Weights of a small GPT-style language model, trained from scratch on English Wikipedia.
Size: 12 layers, vocabulary 2048.
Architecture: RMSNorm before each block, no biases in attention or MLP, normalized queries and keys, attention and MLP in parallel, shifted keys, value residuals, skips across layers.
Training: a variant of Muon for these matrices, 268M tokens, 8993 steps.
Each number is 200 + 40 x the weight over the matrix's rms, rounded and kept within 0 to 999. Layers, rows and columns count from 0.

# q: layer 9 attention query, 160x160, rms 0.363, rows 82-95, columns 0-159
# k: layer 9 attention key, 160x160, rms 0.354, rows 82-95, columns 0-159
# v: layer 9 attention value, 160x160, rms 0.374, rows 64-71, columns 0-159
# o: layer 9 attention output (transposed), 160x160, rms 0.799, rows 64-70, columns 0-159
q82,167,224,166,165,207,171,216,230,136,258,186,185,163,232,162,181,180,219,155,203,197,185,175,184,202,176,202,203,150,209,223,205,258,176,203,211,223,154,151,220,229,239,231,212,197,220,207,155,214,215,145,178,184,147,130,185,176,190,205,240,139,192,203,185,203,236,192,113,167,170,160,198,233,228,216,160,215,240,206,205,189,166,205,221,196,169,209,192,108,190,225,138,189,261,219,257,195,207,229,302,210,227,175,151,215,210,217,155,207,199,173,183,198,179,187,224,215,198,183,178,235,167,225,139,135,189,193,216,213,199,155,193,160,226,203,227,176,208,241,203,193,231,235,225,240,239,204,170,225,195,226,160,221,243,252,216,168,178,194,227
k82,171,201,131,124,223,173,219,241,99,301,190,202,146,256,153,159,195,209,166,164,224,163,210,177,220,183,214,213,167,200,236,204,270,194,209,167,190,182,158,229,249,253,213,198,196,206,201,132,235,258,135,169,179,155,109,160,151,195,171,241,110,205,176,192,207,226,195,81,141,168,167,211,235,212,233,137,210,266,223,174,196,137,176,191,192,158,216,182,100,198,187,134,187,253,215,249,197,212,268,345,216,218,188,169,168,218,221,142,216,220,146,198,210,221,177,228,196,211,175,173,223,176,235,107,104,190,169,210,226,191,148,171,138,222,207,212,181,226,268,201,146,261,230,210,206,270,200,171,206,237,204,93,207,289,249,235,184,198,176,243
q83,265,188,160,251,195,198,198,203,274,237,230,219,220,172,210,172,219,207,159,223,264,202,187,173,143,194,178,212,199,170,156,240,165,224,215,205,209,151,209,207,263,227,143,196,225,167,231,219,151,258,173,184,214,215,245,196,164,208,198,216,198,197,209,217,172,250,206,209,146,187,193,185,219,206,189,170,183,154,201,172,188,186,190,172,180,181,143,196,188,193,174,198,221,169,191,204,174,175,176,227,217,245,257,204,168,185,152,158,209,219,175,239,203,216,199,217,132,179,235,215,258,135,225,180,134,186,194,206,224,208,120,117,209,221,211,158,206,184,209,176,221,219,124,211,179,132,190,228,242,176,208,180,282,205,231,231,158,247,270,223
k83,238,164,167,213,201,140,198,188,234,208,253,197,211,189,174,145,224,210,162,217,269,196,181,170,123,195,166,215,212,157,149,238,193,214,209,222,245,165,207,251,276,215,162,198,231,152,231,226,139,264,160,198,202,238,235,206,150,231,199,213,198,193,214,250,173,256,200,245,130,174,204,179,199,215,188,195,203,144,177,172,221,156,164,168,187,192,143,188,209,186,199,162,219,191,185,232,178,159,130,216,227,296,227,195,201,160,134,159,208,210,160,237,218,240,204,196,106,165,238,223,233,110,234,216,141,155,197,224,233,182,89,118,200,221,213,176,201,201,190,144,220,222,134,243,170,117,196,233,251,202,224,207,308,238,248,246,167,252,295,223
q84,187,198,263,231,172,204,181,162,182,235,176,175,211,178,235,218,185,241,213,220,209,208,197,210,173,219,157,173,206,209,187,197,208,208,180,226,237,146,223,206,220,224,226,231,195,210,173,224,190,174,240,280,244,222,170,218,188,244,186,206,138,201,177,163,191,263,267,174,234,232,189,197,174,197,202,209,224,169,210,174,153,187,204,171,195,211,188,224,227,173,211,155,218,175,213,218,189,220,144,211,183,193,203,222,192,162,202,188,180,138,138,223,194,164,142,232,228,193,215,211,206,210,237,189,218,181,224,193,199,173,218,173,168,245,167,181,215,161,178,203,217,220,219,192,217,121,149,173,228,215,160,185,175,173,198,131,180,208,203,226
k84,194,196,265,250,193,193,181,159,178,201,176,198,216,152,269,258,200,191,219,268,179,236,203,200,164,231,160,163,182,252,194,190,191,243,187,242,252,128,217,219,210,240,200,237,203,238,173,262,169,157,260,286,240,199,187,259,190,244,170,210,131,224,180,175,195,256,289,164,270,249,215,202,219,173,206,198,232,179,234,161,153,185,183,187,182,221,197,217,249,176,196,165,217,168,229,164,239,231,140,202,184,176,237,230,216,184,205,143,193,128,137,216,192,134,159,241,219,139,268,237,237,190,271,211,222,204,256,207,196,163,284,190,155,283,166,165,217,151,151,205,220,250,215,174,259,93,120,165,244,231,170,196,149,136,148,134,179,207,228,259
q85,163,201,177,228,195,247,219,194,242,182,104,204,207,218,200,175,219,205,189,187,173,214,225,156,223,220,200,199,211,204,189,217,249,240,214,190,263,170,204,209,145,177,162,226,183,191,158,184,163,211,160,257,225,259,214,237,224,165,189,199,226,180,131,143,236,175,188,188,223,231,172,245,170,223,187,194,256,210,169,188,194,193,235,134,197,213,191,194,227,158,235,230,201,151,204,247,166,167,174,220,197,212,207,209,152,237,204,220,223,201,218,198,163,291,154,177,171,175,216,174,230,228,165,200,213,149,171,161,155,230,164,150,167,177,226,177,197,230,181,176,231,203,267,172,212,182,169,243,139,216,246,158,240,199,185,168,226,196,183,152
k85,135,177,163,168,200,294,213,205,244,238,103,199,197,215,190,170,237,202,217,193,179,215,232,145,234,215,193,193,231,184,198,233,256,248,232,208,274,177,214,215,139,197,149,220,174,184,175,168,146,195,184,279,235,262,212,262,218,161,193,215,246,194,95,103,276,171,186,170,238,229,155,237,184,218,184,207,240,212,167,197,191,191,236,110,216,228,167,200,248,145,211,227,206,162,195,251,153,160,198,215,157,217,185,227,113,256,196,226,211,186,184,187,171,303,150,172,131,161,208,190,245,274,147,168,206,143,150,171,145,246,184,148,179,163,226,193,225,231,184,150,239,196,237,175,192,193,167,216,131,215,230,150,267,230,182,159,232,206,181,132
q86,150,178,239,201,177,125,218,257,171,200,192,221,191,156,124,227,172,253,217,194,237,177,183,194,228,184,198,186,220,201,161,165,160,188,188,234,177,211,206,210,165,238,191,252,227,200,205,189,218,153,162,128,206,213,151,133,175,200,278,170,164,201,173,190,216,246,208,210,163,213,229,145,178,198,174,118,152,222,232,179,205,212,157,181,209,209,208,182,174,227,164,209,229,164,184,200,191,171,196,172,148,185,227,250,134,178,227,250,189,178,230,147,192,151,152,234,191,219,200,190,200,239,193,163,182,198,202,175,259,157,194,223,201,191,183,238,191,207,218,205,165,181,203,161,151,208,160,199,210,176,200,200,206,179,154,208,233,205,199,190
k86,148,173,230,169,170,165,222,254,154,208,170,225,188,205,65,259,148,259,234,201,247,178,208,179,212,200,190,176,203,178,154,126,161,143,194,207,204,233,229,266,145,241,208,256,247,193,214,158,206,183,140,166,189,234,120,158,178,184,300,171,161,186,175,173,201,251,179,249,166,233,200,162,173,202,144,118,155,207,225,180,215,206,156,136,245,233,229,217,186,249,141,188,283,175,175,227,146,162,207,165,141,179,215,224,126,182,210,264,165,149,261,118,162,184,164,244,178,223,195,218,208,257,210,157,152,186,200,179,243,158,181,227,183,187,133,250,194,197,237,196,191,140,195,162,148,215,136,207,246,194,164,201,217,151,178,177,257,188,151,157
q87,231,220,165,143,169,211,145,221,167,205,225,122,204,210,214,199,196,207,197,268,144,197,181,232,241,194,151,272,162,163,215,228,204,236,203,182,244,169,179,153,185,251,237,134,159,201,208,186,192,236,169,212,150,150,194,155,244,126,194,164,203,220,214,207,190,214,206,209,185,210,226,200,284,198,214,211,198,209,213,201,222,203,193,151,145,168,187,186,168,209,215,166,203,176,128,158,208,181,228,129,208,183,224,187,187,171,177,182,236,215,180,212,219,190,180,207,221,192,243,165,191,225,152,231,193,178,220,194,140,181,241,187,178,208,216,225,202,163,170,190,164,141,208,181,201,223,230,230,213,245,144,160,241,220,145,173,184,181,232,163
k87,256,195,133,149,95,258,144,245,216,166,244,152,207,175,227,189,194,200,190,258,148,188,176,246,271,197,128,282,149,155,238,212,221,247,188,168,235,177,186,171,179,229,246,168,140,208,223,193,213,227,195,204,167,142,182,151,239,124,149,134,190,216,195,198,206,216,189,206,187,224,228,206,298,221,204,214,180,197,218,173,265,198,199,153,124,170,184,182,154,213,230,167,196,184,120,150,159,172,254,141,205,186,244,183,203,164,168,186,230,207,162,210,209,178,169,228,224,186,261,173,198,222,122,220,205,204,212,210,88,195,230,175,173,211,223,245,186,160,176,198,163,146,228,185,162,248,203,229,222,280,136,118,241,233,131,131,231,167,200,137
q88,153,167,252,205,229,177,191,209,177,195,162,230,192,244,198,202,254,158,232,261,228,164,212,145,253,160,160,218,192,197,222,218,130,193,166,231,129,165,138,107,173,158,182,147,233,190,176,190,187,181,234,210,198,214,209,190,220,234,181,172,238,216,224,173,254,197,225,209,196,189,204,189,190,215,224,305,206,189,199,208,192,159,209,186,204,213,209,177,182,194,167,193,197,178,207,194,242,147,193,157,264,220,240,203,165,217,176,123,229,177,127,211,228,189,235,175,162,236,204,172,162,149,184,209,217,197,205,200,198,159,228,209,196,256,213,217,150,242,207,202,177,178,213,151,150,190,251,210,175,152,202,208,152,160,191,261,190,228,194,178
k88,119,168,248,233,226,138,200,202,170,188,148,210,170,235,207,170,263,160,220,237,221,176,235,144,242,144,124,176,185,201,224,209,129,182,133,270,130,127,111,100,162,141,176,172,230,165,162,211,171,159,219,214,209,197,177,178,213,227,179,179,225,194,220,195,248,183,209,208,203,156,224,198,181,214,210,300,188,207,226,203,224,168,227,191,212,232,190,199,204,143,149,155,200,161,219,211,257,165,187,171,295,269,242,199,121,224,167,100,239,170,166,205,277,209,229,158,143,244,200,187,144,168,165,193,210,176,188,217,197,156,218,196,227,276,217,208,122,281,229,174,222,196,214,142,142,204,261,225,164,94,212,208,120,157,187,279,152,230,201,158
q89,147,165,249,161,153,203,219,208,218,190,171,238,152,198,210,198,193,233,233,230,164,158,202,214,217,209,232,175,180,242,188,239,183,243,206,203,204,219,175,127,170,198,176,192,230,200,182,221,242,203,200,238,239,229,217,216,194,194,148,183,207,213,141,279,182,142,172,145,223,216,214,166,229,253,181,224,149,216,224,192,183,209,203,209,175,189,150,226,194,229,168,210,208,184,221,181,227,185,154,184,147,209,230,204,183,184,224,140,182,178,240,257,216,190,208,198,192,233,294,242,196,196,200,204,179,193,205,203,207,137,170,145,259,185,188,173,274,182,230,236,211,241,147,206,213,182,193,204,170,173,180,232,230,204,191,196,161,184,167,192
k89,109,169,223,163,154,169,261,246,192,172,185,249,116,175,245,205,182,217,239,208,141,144,217,219,204,208,251,143,164,265,175,222,242,262,218,145,217,209,178,99,185,192,200,183,226,215,178,208,259,225,199,240,233,234,201,194,161,212,172,190,218,224,124,289,160,129,167,92,237,187,244,166,236,234,185,203,114,215,197,177,160,186,180,226,151,184,153,188,165,197,188,222,170,197,222,187,259,196,156,192,143,188,227,188,173,195,225,140,192,178,199,271,241,178,212,202,219,269,301,217,190,197,215,202,198,208,221,191,236,129,171,115,285,214,188,138,292,196,234,295,188,266,153,213,213,185,187,186,208,180,186,223,253,240,174,152,163,199,158,226
q90,192,192,228,204,187,164,229,158,180,153,210,238,197,192,206,215,244,170,189,239,198,148,170,223,181,216,252,230,221,206,177,165,242,157,223,195,181,224,192,203,203,209,212,195,186,242,216,202,207,230,217,178,191,192,206,220,247,210,203,224,206,212,231,198,191,155,140,194,195,223,203,205,181,170,182,217,140,160,224,203,211,189,231,162,186,226,223,176,237,183,235,200,171,249,222,208,204,189,207,161,176,156,184,193,178,207,193,171,184,212,228,199,219,211,241,175,187,196,179,187,125,173,211,201,254,181,211,218,199,226,180,209,179,208,200,224,158,235,210,146,197,216,225,197,209,242,212,182,204,172,179,124,179,179,155,234,215,222,239,267
k90,178,203,221,221,155,146,241,138,183,164,214,238,222,217,206,231,268,144,202,272,189,130,134,230,184,192,274,240,228,224,182,137,255,160,275,192,164,213,174,197,181,239,224,165,203,269,246,191,211,243,194,145,194,176,206,246,300,199,220,212,208,206,225,190,209,122,132,159,200,245,198,203,218,135,166,201,131,142,216,204,196,183,260,120,202,215,193,185,242,200,229,198,154,262,223,182,193,188,229,147,158,131,200,182,155,241,176,158,171,217,228,223,213,213,224,178,203,189,188,184,103,163,252,190,254,167,213,191,228,249,175,198,188,188,187,220,142,243,223,105,186,233,190,188,207,261,187,184,203,180,162,55,198,157,136,232,239,236,257,280
q91,220,162,142,188,167,180,176,153,146,204,225,189,203,186,226,234,214,194,174,207,202,172,208,196,201,244,178,202,164,266,224,190,184,224,199,201,281,135,126,235,195,182,206,190,223,214,186,193,178,218,159,134,175,275,252,163,257,202,182,210,282,186,172,233,194,179,202,193,241,240,203,216,210,125,209,183,227,176,169,221,194,212,256,246,184,175,190,234,222,226,176,186,253,155,194,165,192,148,199,196,266,199,231,188,196,223,195,198,178,175,217,222,148,237,182,212,242,228,222,212,190,163,225,235,149,211,200,214,285,237,176,223,241,210,202,204,166,199,183,184,208,211,156,183,232,243,196,214,133,218,162,217,178,171,184,221,184,196,196,164
k91,208,133,127,186,172,143,206,85,142,184,289,172,184,190,200,220,190,194,175,222,206,172,196,180,146,235,146,191,185,264,236,202,194,155,226,200,307,134,105,280,177,159,188,217,213,210,204,171,211,237,183,153,171,294,221,159,260,197,144,191,287,223,154,231,196,204,191,164,219,258,235,243,172,119,217,158,208,162,171,197,212,203,211,250,170,146,177,235,188,245,179,161,264,158,216,146,216,157,232,208,287,209,191,223,215,220,205,206,150,163,262,192,170,264,178,247,236,240,217,237,178,172,185,234,148,206,186,222,282,271,179,203,240,225,198,229,169,168,213,163,248,220,174,197,216,275,177,182,148,220,133,190,155,171,174,178,209,178,207,148
q92,128,189,228,194,207,232,173,217,216,145,209,203,270,229,187,130,206,178,214,243,188,239,166,180,192,176,228,191,226,208,160,174,191,241,210,255,186,179,165,196,201,202,156,188,233,223,192,215,208,252,192,195,196,205,189,254,210,232,134,177,216,177,189,173,223,196,143,169,193,143,202,235,147,122,195,152,166,222,195,184,233,230,210,225,201,279,178,219,148,178,222,219,243,166,199,197,166,220,168,172,223,254,189,252,241,199,252,207,216,148,192,194,257,204,181,186,233,190,176,214,177,184,175,176,171,235,193,180,158,188,174,286,147,237,192,210,182,158,164,199,185,197,227,194,181,217,215,237,185,204,191,196,187,186,183,175,217,251,243,187
k92,114,190,214,146,214,240,152,236,224,174,244,216,259,178,200,107,160,203,214,223,201,288,174,172,185,135,215,208,215,215,114,137,225,254,189,215,180,189,155,178,199,222,181,169,171,287,179,238,242,255,216,186,206,217,187,265,189,228,176,174,220,205,130,153,213,208,165,129,186,116,266,231,152,67,238,119,136,179,220,199,228,204,164,200,186,246,173,177,155,172,237,234,251,143,206,228,150,235,154,187,233,294,160,287,227,188,261,206,183,169,186,216,336,196,178,195,251,165,190,225,211,207,137,178,201,240,196,190,198,199,160,270,121,235,217,199,178,100,141,215,185,192,250,205,153,223,205,210,156,203,190,196,187,192,134,153,267,254,230,224
q93,213,202,231,195,170,150,210,263,174,243,180,256,216,203,217,274,265,219,238,195,149,204,171,204,162,188,178,191,229,211,200,194,252,230,241,194,156,219,203,172,206,240,209,149,209,182,179,219,196,191,172,181,180,173,185,230,226,249,216,178,257,241,212,168,213,244,174,170,219,201,169,167,166,204,246,193,222,251,198,195,246,186,183,236,170,213,208,161,224,215,175,164,220,252,236,167,170,194,245,166,192,223,197,205,153,191,181,236,176,224,212,281,203,234,139,249,239,257,216,207,229,247,168,216,193,205,203,151,249,194,263,184,208,200,222,208,162,197,152,227,202,204,215,177,211,206,160,217,189,172,172,205,196,216,215,166,200,265,241,203
k93,173,199,217,153,171,125,239,291,208,249,172,269,227,202,245,262,246,228,213,189,145,217,188,252,143,181,202,217,244,202,175,182,289,238,247,172,157,246,194,177,176,212,211,149,213,194,152,239,228,193,161,153,178,157,151,235,219,290,201,157,264,245,192,200,213,219,132,120,229,159,182,170,148,212,231,206,213,235,191,181,247,178,157,233,152,175,210,148,217,209,179,122,221,273,243,165,153,198,260,181,181,248,173,216,164,204,199,221,156,226,198,306,210,226,108,230,229,267,198,220,253,268,118,229,226,221,206,156,244,219,270,182,227,217,266,202,163,162,140,232,184,211,234,206,205,189,169,221,201,169,168,183,173,254,218,119,218,319,248,173
q94,208,221,211,178,120,244,145,223,156,245,193,215,213,159,212,174,170,138,213,179,182,176,166,247,197,203,195,160,284,200,187,156,232,247,306,181,221,178,173,203,210,219,175,166,186,161,206,207,212,166,198,233,183,214,201,216,225,218,250,271,227,164,224,177,183,188,143,156,179,165,241,221,159,190,186,220,210,240,146,176,152,216,120,213,192,183,178,186,173,253,214,239,224,136,204,151,189,233,227,197,149,220,235,225,189,176,202,138,188,231,188,190,209,194,167,231,208,213,165,195,177,223,204,213,177,162,224,204,234,183,173,186,249,175,208,212,185,222,160,216,182,193,220,235,220,212,233,238,225,203,187,214,190,175,194,236,172,191,246,162
k94,193,207,206,207,117,277,182,217,162,255,177,221,225,151,195,164,169,148,213,188,213,161,113,239,210,177,190,165,318,197,204,137,274,266,324,220,189,164,158,222,225,208,167,169,180,157,196,197,198,146,206,282,185,225,186,213,210,208,249,264,235,157,232,161,189,160,148,109,172,190,240,208,143,187,202,248,202,188,130,142,133,257,139,215,169,171,167,208,151,261,227,272,229,119,221,143,174,227,248,213,155,252,263,246,199,148,210,117,196,257,212,195,174,173,157,234,204,228,152,204,172,211,185,248,185,133,211,202,219,182,198,190,253,170,227,232,182,262,142,181,159,196,239,255,227,187,229,227,211,190,179,211,179,178,200,250,172,186,248,132
q95,237,254,232,209,167,197,202,248,246,196,208,187,213,195,208,156,208,224,170,158,195,229,183,231,137,185,189,183,184,189,159,222,151,213,259,173,222,181,185,192,158,225,161,232,167,269,215,198,194,178,168,164,180,194,161,187,174,168,228,216,141,190,235,159,155,188,218,202,193,197,215,191,222,209,153,261,183,173,228,242,195,211,212,181,148,164,158,162,220,181,157,215,207,201,194,229,149,149,234,152,199,192,179,200,200,135,212,230,203,192,186,222,195,191,225,243,220,185,169,151,195,210,173,205,180,200,197,196,262,168,270,148,233,204,241,211,180,155,194,191,212,259,188,203,121,244,175,181,216,148,203,203,172,238,199,227,181,184,203,187
k95,212,266,209,267,171,176,188,253,279,185,231,118,248,197,213,148,241,216,170,154,167,261,190,275,137,170,187,151,215,208,147,253,174,245,272,208,206,147,162,193,140,193,127,258,175,290,232,207,222,170,199,143,183,199,181,178,178,154,181,200,179,192,210,133,158,174,202,164,164,170,209,196,223,193,131,256,165,128,201,254,174,230,228,192,152,177,154,163,223,194,180,252,177,181,205,243,163,180,254,164,173,160,192,236,213,130,208,236,222,210,163,234,223,209,218,234,229,179,171,153,199,194,186,194,180,210,160,171,270,134,275,116,219,222,243,206,174,150,195,176,208,288,168,194,101,279,149,176,221,132,194,189,183,269,174,270,197,209,223,204
v64,196,77,278,234,123,216,207,196,215,213,221,202,204,154,224,221,158,193,219,149,236,120,160,216,166,203,317,282,247,237,170,299,192,207,127,229,206,127,159,147,156,200,239,185,117,184,156,194,256,261,263,294,213,136,189,179,174,227,244,227,183,188,210,179,176,225,217,203,172,204,177,199,246,165,124,218,232,235,73,230,207,171,297,188,112,220,227,193,104,228,238,201,252,143,185,184,130,237,108,123,211,227,198,260,221,188,264,257,167,210,212,161,209,258,194,159,189,181,136,191,175,203,217,219,148,146,204,217,241,191,163,238,279,173,205,152,129,162,179,169,190,234,275,219,172,221,100,223,237,195,222,201,210,197,231,229,192,204,212,138
o64,170,212,193,196,219,154,193,219,184,223,177,247,200,212,196,237,157,215,249,172,176,200,155,129,186,252,167,241,220,278,193,238,162,184,258,226,153,184,262,232,218,211,201,159,270,254,195,217,184,163,216,157,249,154,255,199,195,283,168,182,227,258,206,221,255,262,218,176,136,124,218,217,107,200,136,211,179,161,189,254,142,298,214,163,245,205,239,256,228,246,213,260,256,203,184,171,215,179,271,142,183,222,163,209,276,172,236,164,177,212,245,190,122,160,193,226,190,107,147,185,236,168,126,208,246,255,210,227,196,140,216,211,139,208,196,250,217,215,179,210,159,158,211,206,160,164,190,218,228,147,220,189,155,225,206,134,190,210,128,190
v65,215,235,328,302,141,142,181,179,167,262,177,200,306,149,126,189,191,220,143,178,178,133,256,172,166,240,190,141,149,158,171,249,260,169,183,258,155,166,273,141,182,145,194,259,168,231,165,153,180,157,223,234,105,177,201,152,209,189,198,128,164,190,177,296,141,269,248,189,165,236,184,195,279,173,185,140,233,180,246,200,106,248,238,146,260,304,157,255,175,173,231,211,237,275,236,210,140,233,267,226,232,183,221,256,239,150,219,282,230,166,268,213,153,160,108,137,229,272,172,216,72,224,228,228,165,181,299,208,216,223,269,201,170,245,118,159,183,131,202,91,116,233,169,238,242,201,265,226,258,211,241,262,282,251,289,97,125,203,245,148
o65,190,218,189,194,166,227,185,201,196,211,184,225,189,103,153,245,130,204,289,199,204,184,111,163,182,202,189,207,170,200,226,147,238,222,172,181,238,200,254,213,181,224,239,216,176,207,196,137,171,220,298,162,158,190,275,154,158,166,241,161,157,171,202,282,248,215,249,178,241,157,170,216,183,199,194,211,170,216,206,134,198,278,219,220,274,211,136,211,205,244,209,180,175,277,172,151,241,235,155,228,216,182,179,212,203,185,204,307,209,226,181,142,229,248,221,143,189,259,272,137,179,130,231,191,162,159,182,221,199,190,232,201,178,232,158,217,176,125,159,152,141,179,241,173,188,152,179,175,193,244,193,243,181,248,255,224,228,197,187,207
v66,220,231,209,184,222,241,199,210,140,304,236,197,193,194,203,199,217,149,218,223,236,157,228,150,127,228,254,277,198,180,214,182,105,194,158,200,167,102,207,250,125,183,213,197,189,123,226,178,270,180,179,207,94,218,201,239,166,166,195,212,207,233,148,194,300,225,219,240,141,224,287,152,248,180,196,168,162,94,141,334,250,185,192,174,294,148,221,211,193,193,242,157,258,221,156,172,125,144,248,245,189,230,188,224,196,233,209,207,133,137,199,207,154,206,179,218,171,124,156,173,293,201,192,164,193,196,189,235,171,252,168,265,221,181,135,206,293,111,113,296,235,254,296,209,164,209,233,335,220,123,220,183,198,39,250,140,213,181,196,139
o66,170,178,238,206,218,295,221,202,221,152,260,260,169,202,252,194,232,131,212,210,210,201,256,163,205,222,211,201,186,186,253,198,120,244,207,182,183,271,211,206,207,178,257,162,213,222,193,211,253,208,235,158,203,217,173,167,142,94,252,202,221,204,190,206,322,307,125,262,123,171,188,163,221,175,223,127,125,190,166,274,181,236,191,206,173,219,180,181,184,262,247,158,183,166,179,234,139,137,169,174,107,156,191,182,234,179,185,138,174,230,186,207,243,162,169,190,236,183,195,227,238,205,238,173,196,205,267,205,173,201,228,173,206,185,245,199,176,218,254,155,120,192,152,176,241,250,207,229,159,218,233,242,254,175,152,250,243,200,216,134
v67,127,141,190,208,178,141,128,104,147,265,124,123,178,172,214,187,212,208,180,168,172,205,147,125,170,168,203,243,222,231,228,270,212,238,265,263,284,202,177,156,216,152,187,171,215,173,192,236,229,210,176,278,178,200,169,226,178,295,268,238,324,140,201,188,208,219,197,250,231,256,129,173,199,234,149,191,195,316,223,119,208,212,384,234,180,167,209,284,140,132,141,215,193,208,207,252,159,245,190,193,248,198,224,160,195,190,215,178,218,161,205,224,216,183,156,230,293,189,250,235,210,181,204,152,184,167,167,255,216,218,170,178,244,198,320,212,258,256,206,165,139,231,237,243,197,173,110,145,94,232,180,217,199,219,155,168,176,183,231,166
o67,176,193,216,158,215,180,203,176,220,196,223,218,186,180,234,225,182,173,148,190,214,273,185,128,200,177,268,218,252,169,186,174,202,225,200,197,221,289,177,128,202,164,261,175,214,242,189,183,184,148,195,227,265,101,123,234,233,278,140,147,218,137,169,184,197,232,167,133,159,194,215,225,208,142,115,203,128,204,198,137,184,210,225,180,110,206,214,196,153,257,153,276,235,237,241,211,226,212,169,294,219,166,211,262,186,193,153,205,155,258,229,244,169,206,234,153,237,184,250,169,226,160,209,263,239,161,261,214,218,211,320,224,222,161,290,221,193,193,171,188,271,231,192,217,228,259,190,227,175,146,160,192,179,189,244,207,193,225,176,216
v68,218,240,209,235,144,210,187,261,299,189,249,233,213,155,216,166,196,120,122,141,191,248,209,227,255,248,222,189,184,227,209,286,190,272,209,224,145,167,156,293,200,253,212,224,232,204,150,149,160,178,189,255,224,192,269,180,97,188,225,189,219,201,265,213,141,223,151,182,137,125,192,153,217,263,157,201,285,181,240,279,256,212,180,159,181,114,219,204,203,207,211,224,139,149,215,178,165,264,230,188,127,162,167,200,245,274,130,154,182,250,99,103,183,168,219,167,223,178,244,193,199,286,156,144,250,294,112,156,196,142,141,312,200,239,245,261,198,228,188,217,265,198,276,213,246,126,269,172,230,129,180,197,231,241,149,258,135,218,226,130
o68,159,201,110,233,203,161,240,187,171,198,88,193,200,191,202,183,280,176,251,208,240,207,148,244,170,206,237,234,190,149,210,204,133,192,171,132,141,103,183,237,223,150,218,214,191,240,121,223,236,190,98,146,194,193,181,148,230,221,203,169,225,199,203,171,190,220,234,201,185,239,160,239,164,193,177,169,240,168,165,173,162,174,275,240,151,229,255,243,209,171,235,203,195,216,184,214,202,267,224,246,218,162,250,266,233,145,190,223,194,108,246,151,100,196,177,172,177,208,210,188,261,255,304,174,183,228,190,229,157,208,114,224,306,155,233,184,206,224,240,137,209,193,185,144,217,117,164,251,207,199,191,173,192,193,182,262,205,261,147,247
v69,210,143,178,220,260,203,138,186,152,272,200,163,140,234,184,280,156,231,204,233,160,111,222,222,183,229,153,311,226,203,196,220,298,203,171,182,209,187,176,166,243,220,159,159,235,211,186,243,208,150,265,174,115,148,137,130,235,202,164,205,175,198,139,236,260,288,96,94,199,305,161,182,157,131,150,240,150,179,128,137,176,218,259,128,160,117,176,159,190,129,191,192,330,126,238,239,161,180,203,174,205,210,86,295,177,207,255,201,273,249,247,332,219,226,101,262,154,229,169,295,261,194,177,162,186,237,166,220,161,262,206,251,160,177,216,189,180,300,117,227,227,242,206,156,260,145,257,188,95,235,273,156,254,176,242,227,227,178,249,154
o69,208,170,114,223,188,195,325,292,174,188,159,230,170,223,174,249,220,184,165,242,214,216,262,176,146,253,164,194,209,157,187,201,208,128,249,152,213,255,267,194,196,190,124,127,200,245,221,214,190,204,228,239,236,181,228,158,204,159,245,284,205,215,191,165,218,231,223,207,209,207,245,191,224,237,205,192,173,280,207,177,256,151,209,236,167,280,159,186,255,127,215,181,158,156,195,251,197,212,231,248,211,194,229,211,124,160,207,207,167,230,263,184,163,214,140,208,265,271,211,177,135,171,135,209,245,172,236,234,188,120,212,186,214,156,145,225,175,268,152,158,167,226,136,298,205,216,204,230,180,236,210,246,235,200,160,196,282,209,178,234
v70,194,183,161,219,252,194,269,268,131,275,184,181,230,255,185,199,188,233,186,228,160,148,165,206,264,134,217,123,182,182,239,188,162,212,177,186,180,253,181,213,195,186,245,260,218,201,146,177,169,148,273,182,112,199,247,205,252,90,239,267,205,232,240,126,256,193,145,150,194,198,240,204,262,225,172,123,157,137,161,172,234,240,184,275,313,162,219,154,230,243,161,194,262,212,196,231,215,155,217,242,203,211,209,197,179,201,129,247,212,251,132,259,172,214,241,178,216,225,219,199,265,248,263,195,237,208,192,186,85,235,186,186,240,202,218,190,191,240,171,335,313,272,130,183,216,201,189,218,191,73,175,167,114,188,210,199,149,214,204,212
o70,224,181,191,198,196,168,204,240,213,191,249,120,177,206,205,181,109,261,197,185,285,198,221,269,216,214,196,271,181,224,169,261,283,185,207,187,160,248,169,203,288,204,131,164,156,233,163,177,186,152,217,182,179,251,196,147,187,259,206,232,203,210,168,217,212,216,175,155,157,249,173,201,187,196,266,162,264,245,181,273,225,130,172,201,219,175,230,216,184,191,225,240,178,186,169,203,149,203,188,266,175,172,208,227,219,219,195,287,202,212,198,196,143,156,215,191,209,181,130,146,216,162,191,228,264,238,198,233,256,190,130,180,177,187,212,139,221,179,221,227,164,209,205,248,245,187,152,226,214,177,212,202,186,214,189,218,195,182,210,238
v71,245,183,165,214,148,114,234,208,259,122,269,267,278,181,227,172,232,178,257,228,235,244,172,177,213,151,191,180,226,112,159,213,155,215,183,260,210,213,176,197,231,213,204,203,172,204,176,252,188,271,214,255,227,206,273,203,145,256,163,132,249,179,208,161,187,191,208,207,196,151,191,216,192,220,205,181,243,202,230,259,105,208,142,264,133,176,255,213,188,211,152,256,162,132,218,215,237,224,173,148,176,291,174,215,152,230,181,173,236,193,191,164,152,264,208,229,237,193,210,190,165,188,213,169,208,204,186,223,153,203,191,239,193,220,205,179,227,258,277,231,229,248,266,232,247,208,166,152,149,116,194,222,194,193,130,217,252,226,172,247